{
  "hidden_size": 96,
  "num_attention_heads": 3,
  "rope_theta": 10000.0,
  "qk_norm": false,
  "parallel_block": false,
  "init": "normal",
  "learning_rate": 0.00318,
  "max_grad_norm": 2.0,
  "schedule": "wsd",
  "doc_mask": true
}
Each number is 200 + 40 x the weight over its row's rms, rounded and kept within 0 to 999. Layers, rows and columns count from 0. The size before them is the row's rms in percent of the matrix's.

# up: layer 8 MLP up, 256x96, rms 0.181, rows 43-53, columns 0-95
# down: layer 8 MLP down (transposed), 256x96, rms 0.176, rows 43-53, columns 0-95
# gate: layer 8 MLP gate, 256x96, rms 0.196, rows 44-54, columns 0-95
up43,102,183,278,169,184,191,226,215,178,113,174,196,195,180,127,217,155,197,147,183,227,216,142,59,240,212,255,185,199,227,211,178,192,182,170,280,264,214,204,209,108,218,177,213,176,176,190,186,147,246,266,199,147,256,197,331,197,255,252,207,197,174,193,229,271,173,146,236,176,195,193,233,228,185,221,161,210,200,156,173,208,246,252,223,206,232,173,198,189,190,202,259,171,169,176,199,227
down43,105,252,198,181,210,169,203,186,233,256,240,165,137,132,200,232,194,211,221,232,211,147,242,188,131,178,149,154,140,190,150,184,225,189,198,128,216,310,252,196,234,135,217,250,278,250,206,210,246,239,194,190,172,154,202,152,178,128,160,233,124,181,202,154,178,181,181,137,141,150,236,159,217,141,200,160,185,205,184,215,220,169,177,170,242,187,160,260,253,199,141,166,231,176,134,198,254
gate44,110,168,197,231,252,239,241,213,188,200,239,275,232,104,195,144,233,289,225,236,164,150,173,184,222,185,228,187,221,111,260,239,236,166,190,193,166,194,190,221,138,260,197,198,210,207,139,183,195,181,300,174,200,188,188,186,250,115,248,232,225,106,200,257,189,190,166,204,184,177,137,229,202,185,232,244,166,204,218,212,248,260,269,263,225,214,192,200,204,196,147,272,211,172,203,194,137
up44,097,208,170,202,203,177,217,169,207,189,110,170,194,231,181,192,169,217,178,157,217,162,239,270,201,202,199,228,150,220,191,202,120,219,277,196,193,204,141,193,218,241,202,217,140,154,225,193,161,185,102,201,197,154,179,155,139,254,143,191,162,250,265,213,171,155,259,181,228,230,250,204,292,208,221,223,157,197,216,251,208,132,180,113,210,229,144,204,139,165,260,297,203,195,209,174,268
down44,101,231,154,145,227,194,214,156,204,210,144,211,187,191,143,191,182,232,243,236,244,219,90,210,247,238,238,171,186,162,230,149,144,147,160,173,187,134,242,209,245,208,215,258,165,195,189,205,236,224,136,213,161,171,198,247,193,100,204,203,231,147,211,241,182,138,207,184,148,155,180,207,238,162,126,244,142,198,244,209,238,269,128,243,248,244,241,226,241,177,178,245,118,164,185,206,163
gate45,108,219,221,213,148,243,134,191,217,191,148,184,229,179,179,179,87,243,180,223,198,230,237,211,234,195,123,159,242,171,283,203,129,209,221,271,181,214,176,212,219,225,149,182,194,208,100,227,192,161,186,204,221,230,176,173,218,244,189,166,205,153,181,177,235,145,186,193,211,218,203,222,217,184,210,218,230,220,196,250,177,154,231,255,231,240,125,226,111,216,249,175,308,119,147,126,180
up45,109,151,196,235,214,163,242,180,148,215,231,182,196,177,146,211,244,160,236,210,152,178,200,210,231,166,257,220,151,223,191,188,201,145,223,180,216,248,168,245,175,198,210,238,241,211,241,267,260,199,254,165,193,204,261,200,157,201,219,262,92,269,227,261,231,159,148,171,167,201,203,182,161,213,175,121,166,306,203,185,149,270,187,162,218,154,236,218,234,188,227,258,166,225,282,285,224
down45,107,149,277,204,179,238,180,176,187,262,157,205,178,237,162,177,202,288,221,180,191,213,235,198,198,207,204,176,253,179,186,268,200,161,184,196,146,197,158,200,134,137,162,130,213,186,229,259,204,144,160,184,284,245,182,254,230,207,224,141,223,234,154,189,235,238,209,210,231,167,175,184,187,120,208,215,293,154,298,229,152,238,264,136,245,260,190,198,229,177,143,179,247,167,215,230,224
gate46,091,181,253,239,240,168,207,185,187,174,209,248,245,185,186,203,208,319,169,191,220,112,192,239,162,186,143,217,210,180,236,265,206,173,155,239,167,212,205,226,222,176,189,142,149,179,160,245,193,186,234,185,182,181,236,224,213,183,160,183,199,185,165,225,217,180,105,201,195,229,207,222,153,158,183,254,62,185,181,283,167,205,208,240,191,181,178,179,174,89,106,244,224,190,167,259,208
up46,089,210,197,207,207,170,224,153,231,192,175,199,262,204,220,235,204,231,208,194,188,213,272,85,195,202,190,247,190,175,241,199,218,156,228,156,178,148,125,238,236,199,182,204,215,151,181,149,135,209,209,199,189,149,184,166,150,257,155,167,144,165,220,162,281,211,116,228,209,145,237,226,205,153,140,253,158,176,209,285,154,194,251,193,174,284,125,130,118,179,217,240,192,178,237,203,220
down46,087,233,149,150,179,229,199,248,192,226,182,199,191,144,122,209,250,196,164,231,232,218,149,278,176,198,170,177,150,203,224,131,216,250,248,178,210,225,228,177,205,226,233,253,222,196,300,238,210,186,199,156,210,199,148,218,273,296,179,213,241,179,212,208,149,133,185,164,169,125,235,226,158,289,143,210,202,138,267,224,153,246,154,145,168,197,215,252,203,183,226,263,167,197,156,166,198
gate47,100,271,181,264,191,212,230,272,184,202,229,223,136,257,234,158,209,128,177,213,141,205,157,188,226,154,250,94,181,246,210,235,170,224,182,155,211,261,242,197,197,203,170,139,206,156,160,247,258,167,263,236,221,229,233,175,223,133,246,205,111,255,225,223,191,179,202,224,234,208,190,260,213,217,162,176,104,262,148,180,170,214,225,183,197,238,170,208,217,175,144,161,201,229,150,243,152
up47,098,202,282,136,155,174,150,180,157,211,159,149,239,244,180,192,206,202,198,274,266,133,238,218,177,257,179,252,290,254,250,186,200,216,218,204,146,181,214,240,270,237,198,161,226,204,219,167,263,165,158,200,184,215,174,262,235,218,232,173,143,270,234,227,235,220,163,223,165,162,227,153,180,244,220,155,211,224,213,257,153,88,197,211,226,222,218,163,149,218,200,127,216,180,173,178,257
down47,100,254,213,202,217,128,199,154,175,266,169,274,172,251,160,246,151,251,264,298,216,184,198,177,201,230,254,205,199,199,198,174,159,126,287,175,244,277,193,222,210,218,225,103,268,148,225,260,174,220,229,208,160,200,176,154,147,168,162,201,211,205,171,205,160,232,212,158,144,196,207,272,217,137,198,182,191,180,210,162,189,205,269,276,206,156,229,231,208,235,196,186,245,172,242,177,164
gate48,094,206,215,247,191,223,158,260,167,192,171,149,189,150,195,227,215,245,205,252,175,225,250,217,205,241,232,143,254,185,207,121,216,192,250,213,195,249,169,257,153,234,240,184,226,194,190,234,276,85,207,104,192,180,170,215,172,196,191,302,97,197,109,237,220,139,198,198,218,145,175,196,213,171,195,192,109,209,206,150,133,178,186,185,167,222,180,173,199,205,231,160,248,177,218,187,227
up48,096,106,147,219,104,177,201,174,170,163,157,163,301,170,205,247,165,223,333,193,119,210,226,154,191,207,187,174,257,154,206,220,153,155,193,163,170,176,164,221,179,237,188,218,164,248,248,216,222,214,134,203,209,225,208,186,178,192,165,189,240,170,192,138,263,212,122,175,253,209,228,210,235,217,235,202,196,215,114,171,237,209,163,220,239,146,194,125,160,226,237,164,219,213,210,196,197
down48,093,200,256,278,192,260,161,217,176,123,271,206,137,205,196,213,236,190,159,211,150,230,242,263,201,155,188,224,207,212,161,182,258,158,200,237,203,266,239,216,207,178,158,191,113,273,193,175,229,182,248,182,177,140,228,211,225,240,206,227,109,195,217,241,214,205,253,248,213,231,216,102,261,254,142,240,147,269,180,176,243,261,213,186,225,218,213,190,210,196,292,218,164,183,178,198,223
gate49,095,242,195,321,184,292,224,109,170,224,193,206,199,194,216,227,179,198,121,178,201,169,236,210,163,227,161,192,185,105,216,288,178,229,169,164,210,166,173,244,110,235,253,177,266,180,231,165,220,196,118,159,183,144,230,170,185,206,266,165,199,201,230,184,137,191,215,200,196,193,239,199,258,171,185,223,218,212,192,263,210,278,219,268,229,213,174,151,207,201,233,234,209,197,187,265,166
up49,097,200,178,233,173,183,194,210,174,202,210,224,283,192,206,202,184,170,215,262,149,185,187,195,119,133,103,160,183,196,217,260,209,204,202,161,187,184,201,251,97,228,203,211,163,194,200,158,265,268,233,204,229,200,264,185,161,221,182,267,209,185,125,173,159,195,149,170,244,294,269,250,257,135,156,290,225,189,192,126,128,237,188,236,215,163,178,201,196,200,208,219,201,184,190,163,170
down49,096,240,209,195,136,187,209,200,156,148,219,227,199,293,212,200,218,224,169,209,155,185,247,185,213,223,187,103,161,275,163,220,196,147,159,135,301,154,181,217,193,229,202,204,241,176,251,203,273,230,159,168,147,237,138,156,193,228,175,228,164,214,207,188,197,123,214,162,262,188,204,262,163,153,239,195,257,169,216,128,202,216,188,199,209,191,177,295,166,207,218,174,144,186,215,182,97
gate50,087,159,179,248,205,167,207,173,165,183,143,156,191,268,219,251,191,204,164,260,191,141,278,264,264,207,214,321,191,237,217,273,114,129,183,186,222,204,207,243,220,206,122,181,207,167,180,224,209,197,159,217,221,207,202,166,234,247,199,154,239,270,211,259,236,185,147,213,268,166,181,186,224,216,243,218,259,197,218,195,267,137,200,199,196,175,214,207,210,130,276,210,207,193,199,129,235
up50,097,217,176,210,135,219,156,97,218,178,210,154,207,167,166,200,248,222,254,167,215,191,258,267,172,160,268,222,159,143,227,225,142,179,229,189,174,130,231,244,218,224,107,197,250,277,179,266,209,257,160,206,202,160,176,210,169,142,272,189,168,225,231,199,189,205,200,234,241,197,168,198,210,229,294,196,211,232,126,191,189,189,223,215,134,161,234,198,211,176,186,246,156,140,181,108,186
down50,094,247,237,202,220,210,212,199,238,233,156,269,174,111,243,170,226,181,186,213,190,189,211,151,253,253,210,183,188,184,223,191,152,178,179,185,121,189,192,132,216,139,184,258,161,226,211,163,253,139,131,129,236,190,223,234,187,194,216,197,195,213,227,214,235,198,193,172,201,157,205,113,227,208,154,238,93,202,147,215,229,230,217,205,272,131,139,208,174,204,202,216,63,267,189,200,205
gate51,094,171,168,198,203,161,265,219,260,200,170,275,236,184,163,270,201,164,220,241,150,164,174,174,266,169,176,189,262,164,284,144,179,191,246,180,192,145,218,239,237,154,176,198,176,136,137,276,232,163,168,117,266,216,241,176,177,217,242,204,139,215,235,234,272,165,143,228,230,181,167,201,236,137,243,183,173,222,215,175,214,151,171,184,233,169,151,94,216,195,213,208,219,227,198,224,159
up51,091,213,175,236,198,180,119,248,197,233,291,225,228,276,229,146,204,157,219,143,249,243,231,220,166,189,221,197,219,237,246,178,252,211,224,227,155,194,215,146,176,263,208,272,220,192,217,223,240,237,228,191,220,229,144,249,185,142,230,139,182,162,176,173,151,256,233,187,159,183,146,169,145,258,233,170,195,185,214,162,156,182,135,145,238,98,269,195,197,190,228,184,246,238,267,140,217
down51,100,166,196,234,261,147,264,204,251,201,236,241,189,243,164,215,196,155,266,193,226,154,211,169,148,217,236,129,231,229,157,174,168,152,172,253,232,109,239,164,195,269,194,268,180,213,137,213,152,219,235,241,152,255,174,180,195,264,160,268,229,107,185,203,189,163,159,216,160,164,239,231,166,202,209,223,176,200,185,216,202,256,197,253,164,268,205,163,171,189,196,196,288,127,225,222,153
gate52,101,210,270,149,260,198,233,229,201,240,160,146,151,149,231,179,153,163,254,155,156,173,164,239,167,221,234,206,146,190,238,236,190,183,210,176,215,253,229,185,106,207,218,217,271,255,242,259,212,169,225,222,228,150,80,219,275,185,243,132,194,201,304,167,144,177,161,183,254,159,207,202,217,221,200,254,193,190,236,249,184,190,208,210,219,151,185,193,217,222,176,134,249,229,236,164,182
up52,108,207,249,158,131,212,294,175,159,184,287,255,160,226,245,240,196,216,287,201,257,225,196,191,244,175,166,257,145,106,238,233,184,150,226,263,232,201,195,209,227,184,187,159,206,132,176,251,148,140,222,246,180,244,247,186,200,223,180,157,194,214,133,218,139,214,190,214,248,245,137,178,230,158,127,255,215,196,162,163,223,181,226,177,200,193,236,217,166,158,219,154,188,146,222,198,256
down52,111,176,254,152,162,153,208,219,187,239,248,207,183,236,154,205,216,231,228,174,271,241,205,156,255,217,250,198,186,239,193,211,186,196,169,222,187,217,222,248,192,193,253,225,242,251,205,121,199,222,272,233,324,231,174,136,183,224,280,255,204,181,170,269,208,260,231,187,192,196,210,199,219,240,179,210,147,147,159,210,185,229,226,343,263,184,189,173,230,202,134,197,153,216,218,216,257
gate53,106,231,199,206,249,197,197,191,195,201,221,164,176,123,273,260,186,271,261,181,169,235,193,191,158,164,194,247,155,220,195,235,211,178,173,274,188,237,187,218,279,189,183,211,201,268,243,176,236,180,225,189,234,195,165,115,296,155,218,225,192,150,257,159,203,257,182,183,188,144,135,220,153,149,208,170,168,222,237,146,194,246,276,164,248,194,191,202,254,216,192,102,256,175,238,139,238
up53,103,230,130,206,241,190,164,238,207,177,196,195,151,245,291,284,245,181,245,228,258,258,189,232,181,186,198,167,223,197,193,184,205,238,128,228,248,227,212,238,175,223,190,153,183,279,234,171,143,166,284,192,177,143,237,183,250,237,151,249,178,161,242,150,194,105,215,225,159,134,142,229,137,226,246,181,166,217,224,210,142,238,267,218,249,187,198,162,142,157,199,207,187,210,189,223,247
down53,105,169,213,205,187,262,231,156,191,234,196,195,263,201,156,165,179,203,190,168,158,165,187,244,170,151,241,172,195,227,202,230,165,251,268,153,126,186,154,82,210,190,188,131,175,178,240,169,165,187,128,155,213,253,233,137,200,232,210,197,176,294,134,153,187,105,207,218,187,248,203,163,180,174,249,202,252,234,188,243,271,184,199,227,207,205,164,233,198,224,295,180,221,215,165,271,203
gate54,109,238,269,177,176,188,181,201,240,142,164,202,170,122,148,229,198,141,175,260,193,126,210,162,136,265,208,165,165,187,211,233,151,255,164,149,95,224,166,251,144,241,254,176,193,201,182,201,251,101,244,254,246,150,254,181,297,167,216,224,196,196,205,174,176,179,227,194,209,257,208,205,180,158,179,199,218,167,193,225,162,186,200,210,235,237,234,181,148,151,198,125,224,212,157,238,229